Part of a small language model's weights.
Architecture: RMSNorm before each block, no biases in attention or MLP, tied embeddings.
Training: 158M tokens, 4831 steps.
Each number is 128 + 24 x the weight over the matrix's rms, rounded and kept within 0 to 255. Layers, rows and columns count from 0. Numbers have three digits each.

# layer 5 MLP down, 64x192, rms 0.22, rows 0-63, columns 96-143
105111100133137153115099116143118140121113198139128126112110116134124127112151108121148126139136116138136157162098164146151098140117141133115112
136146105166109101112137118091115133140123160138144124126134091135094139122157138117117147136139118133090157162097079145180154121109134139138122
110142134164147093097142135158157151140158160182129115130119134152125135183170119105171141138144129098124150151151118136127100181110132122122111
094147164127103122148160142133119122122124118120163139128118146105141146139130157112176129087121122159150083117130166147154133157170108110175131
153101123152166129148133134112137111100067161172162154148154114105170095124118135085138101138121143132128101140151143115126115136107146134154187
121139155118142134137158148131141102144138134138132090132133144094120159143107150144132167120121107139114152116133118119120089137120137104111148
148125147163112111080077124160135065125128114164090131158152110143109127111135123140113127143129115112114129100112150150094155153096142171084123
165120131132124135159163136116122135213122098118109172180115160073146119174138135126131146113144091118138129135116126110136136179145139100129157
123112126141156150133141130117120098115162081114130068131112122154160160102088142148128082137122134105105118124145160128143106128152109107133153
145123105125098131121171126132109119161105143141137094153082160129137135155142145166137125112147125162097111102148113132128169121148143096140132
113154150136165125076132117126147117143097109123130098175117132152155147152130100163125143121135131093150144130137110114113180112100161076137121
128096076114153152105149102085096118118123116147112120143132115104150192066153142134127130156109171182145117139140108135131090110175110089114145
118088149119100167133139132105107142145117130109166117128106137105118131149095126095155120100142103130119115114092146126155143119115120085096148
154083121136150165159155127094090146123145088142114134101164166086076133105164102166118134113171139133116109151153085114172148141172104114143155
192122171083117087126142120187126198112154087138125091112164108149124090131140111109137133143158137147147152117090186180091133119090181118193098
112124129159096151090144109136134082109125123170176095115112106157147116133161146114129086114090169163090151143139093154145128136164148095141130
134165152127115123130110152110122124127167128102120121128149083138118123146112141117086087125100168110126107135126147130129173113098112141098122
080141127131131120134090116063150133132147096151156110118119117099125076105157147139132148129090153157069090152146084074151109140156092081124111
130079149162166104098115117134110127146189121116142153130122137092173144133128128152123125129136127146113097101118148150174129172098103112067130
105131146133097105092154161156130125158136160132139110138173116104158148129144133157113133104098173156092131121107115151125133145163107132140106
123104093142135095098110127117149149140137144153144120115127145121140122144151130140141123146138118139140115079151123122105122096130116095100159
137136129130100118123122093122128165162123123127155163132147157165143116151079183131160105156124119132115098158118122112142125082135116102134145
101098143113175065141113105137123116080097151130152113145144131105165124103135152077128156152146125137161093133144101143115100138132127107153111
124104153127140142108141116125074106142149109107127135113123155109158132154099160143142114109173128134110114100123136167156184154131130141117135
124107091123148138161118159094103129129117123126097160120164170119154115161100110135074136112120113153142155099077120135128175090111161118102105
127115096147164150084107108143160071121135134130107135093108134164098115147148104143158117116099130112157130130126145168096167094116159148117129
122138147103131122137131118123126107155156135103144133100124143146101147140106122114150120140132124170134105149100115116120144106071103172135118
133114139110109158140135132113100104179156146085101149170089102116103126143117161134107129139145109114149128132111105126124104095131123105151147
095094103142149145068123176076137116128129118101086112145131109106085127073100154150112151143143101144142098120129109141152121127156131110166074
096135121180154145121139144182136107120095097099092142097110139114171093175122149131137142120129143115137135162112117111144126092093146149150163
152129135106139143117147136128101103138136144164153113106110110146127136087101125133161119155160123134139124131104105110142130161119091092128094
127124140151160144145142127135145108134134134127117115109120176110079148124133109126144120125128158144167143094176110136152166111124135105157158
097184095155155151087095139147091133142112138152155125116117136155075154154147124166117091117132099133123163113090109150075103113129134109143137
115116094173139125126141143130135142148121114133173176164147113099071147125129105128132156116098145136132113115092114130114108142114134125151124
153113113121129099157113136118152141117162076153159161118104139124134140120119084075153107127119127159112155107129174129121151124154126160104098
113155169118139148083135119121123090117138142122103099139124118127134144106145098145093172100086147123100143109157153122128168090135124131126100
163152128131185105129118135129164133125150158114122136147108152111105133091151147117106119139141164130151170066175128115114080138142118088130160
154117143159093117104144160103161165139144098132126123109162096127123185142102140117118092133125133129139167129142124123101150144148124134153085
129132126136163108118083153110155142155157138144089143111078112112126147099127119140114102118110171129161129100149134168155161156133099129119102
093113119106112179101132155186130020115092149119078125078171112159141122098109075104122103070113158126116150142083126157156023059165150134141161
138127128084111095164151106075134105146180147100104091140061106127112136129053124130146128150108108111119124134145092109157133127134072143101137
126149104104104118137106124153130126139121140114114113140099116124162122104173141115136114098092157144158113140133115097136124146134086146153118
124129177122127130126110127124117132147100184156115110141096128116112129098174086100141180140133044156117152172142154103084155151059145174168072
132097106148129130124122138141149117149142135155119114104094159150101135138109146080118127133115175111171218130113156104136123132110155103145142
145120096158109100147147125156155091121134161160093169151096101121134121124079138113167134139101161153097128133109143145094099105093175141126134
145070141091131149135122134149118092096145159132151144158119119135134141130167157147153120113162115151081124158119135130158137182119102128145168
084166126166170124151157141163123130102165161134099141104161122092132193134112095131108174153156140129165154101116112146116135091136125159137098
107145158095146143161111117104093136096165138161106134183111124132160096132141123154119150125112109128105111126107110093146149161125105106108107
112115083123130131104172103114132111147157128130127094156090132115114160160139172132063121121111121121082082122173145124127088132121100105109100
181113106120124128117157130115133119083140127133111141120116175168122132162092148112156143141133103144130119127125139118106134160101172112110122
110114154108148103116130118120146117091090139154098134122099125121107093147131134142154121145136127121138113135157074112153102105083102095106079
127177138155143116106157146075129136152105124114159098129096109133129112147104129098112103127124124155115094155143074133152157108172139101141102
058184102137125110130110121139102194153135139094135129120146100092138127157128156099103159155133109154120091191154092149146107129104128142098110
105121160086113133133168147061137154158133084134140081167131159108101162111113107114124135102168114119140138077132151121171158122138135150121136
140090116125088174119140153159110169118068139131129146091129159176107103147098116154151111118159135094139154156128133127105105114127143119120153
099167144096086136105136118115100097107109133094141200156132123157130079197103128144139126129160110110101130109110092096125172152128182126119157
155129105188169117123098114149154119119152114109110096110113111156143086121170166145134132101173127142130167130165145140148132121115162101113128
149156119141111079129130116149099139089113137176135110136105112142098126117146123116137150137117137139058133156130113135088103134135127144133126
113117110151123154122167127113135160103097123121105095163121140131116105143148124079103093128099136116165157148148141131128079085164135143145137
160069147095094132089141152153122138162174141152136161126124181165055139092130128116134122125158084113102121130111110146180142135076094139131132
135081137103132154108128153091158133159138075139183117134093144120184100115121153143163159121110129131081125145165144110124111136132139129085164
106103145135139112103136151148146103128141158140101114132084146103071107092117106124140145145147129162118161109106147178127118176105136168130069
105154113124117183115130159141153104117169128096093125119126163112114146134149136120128091127094144117156139112118140174098134150098143130122166
147111106161120137138128136131122123126121171143126144129119123135144104149112110129098126139123162123072140119126117182131124124148094123114129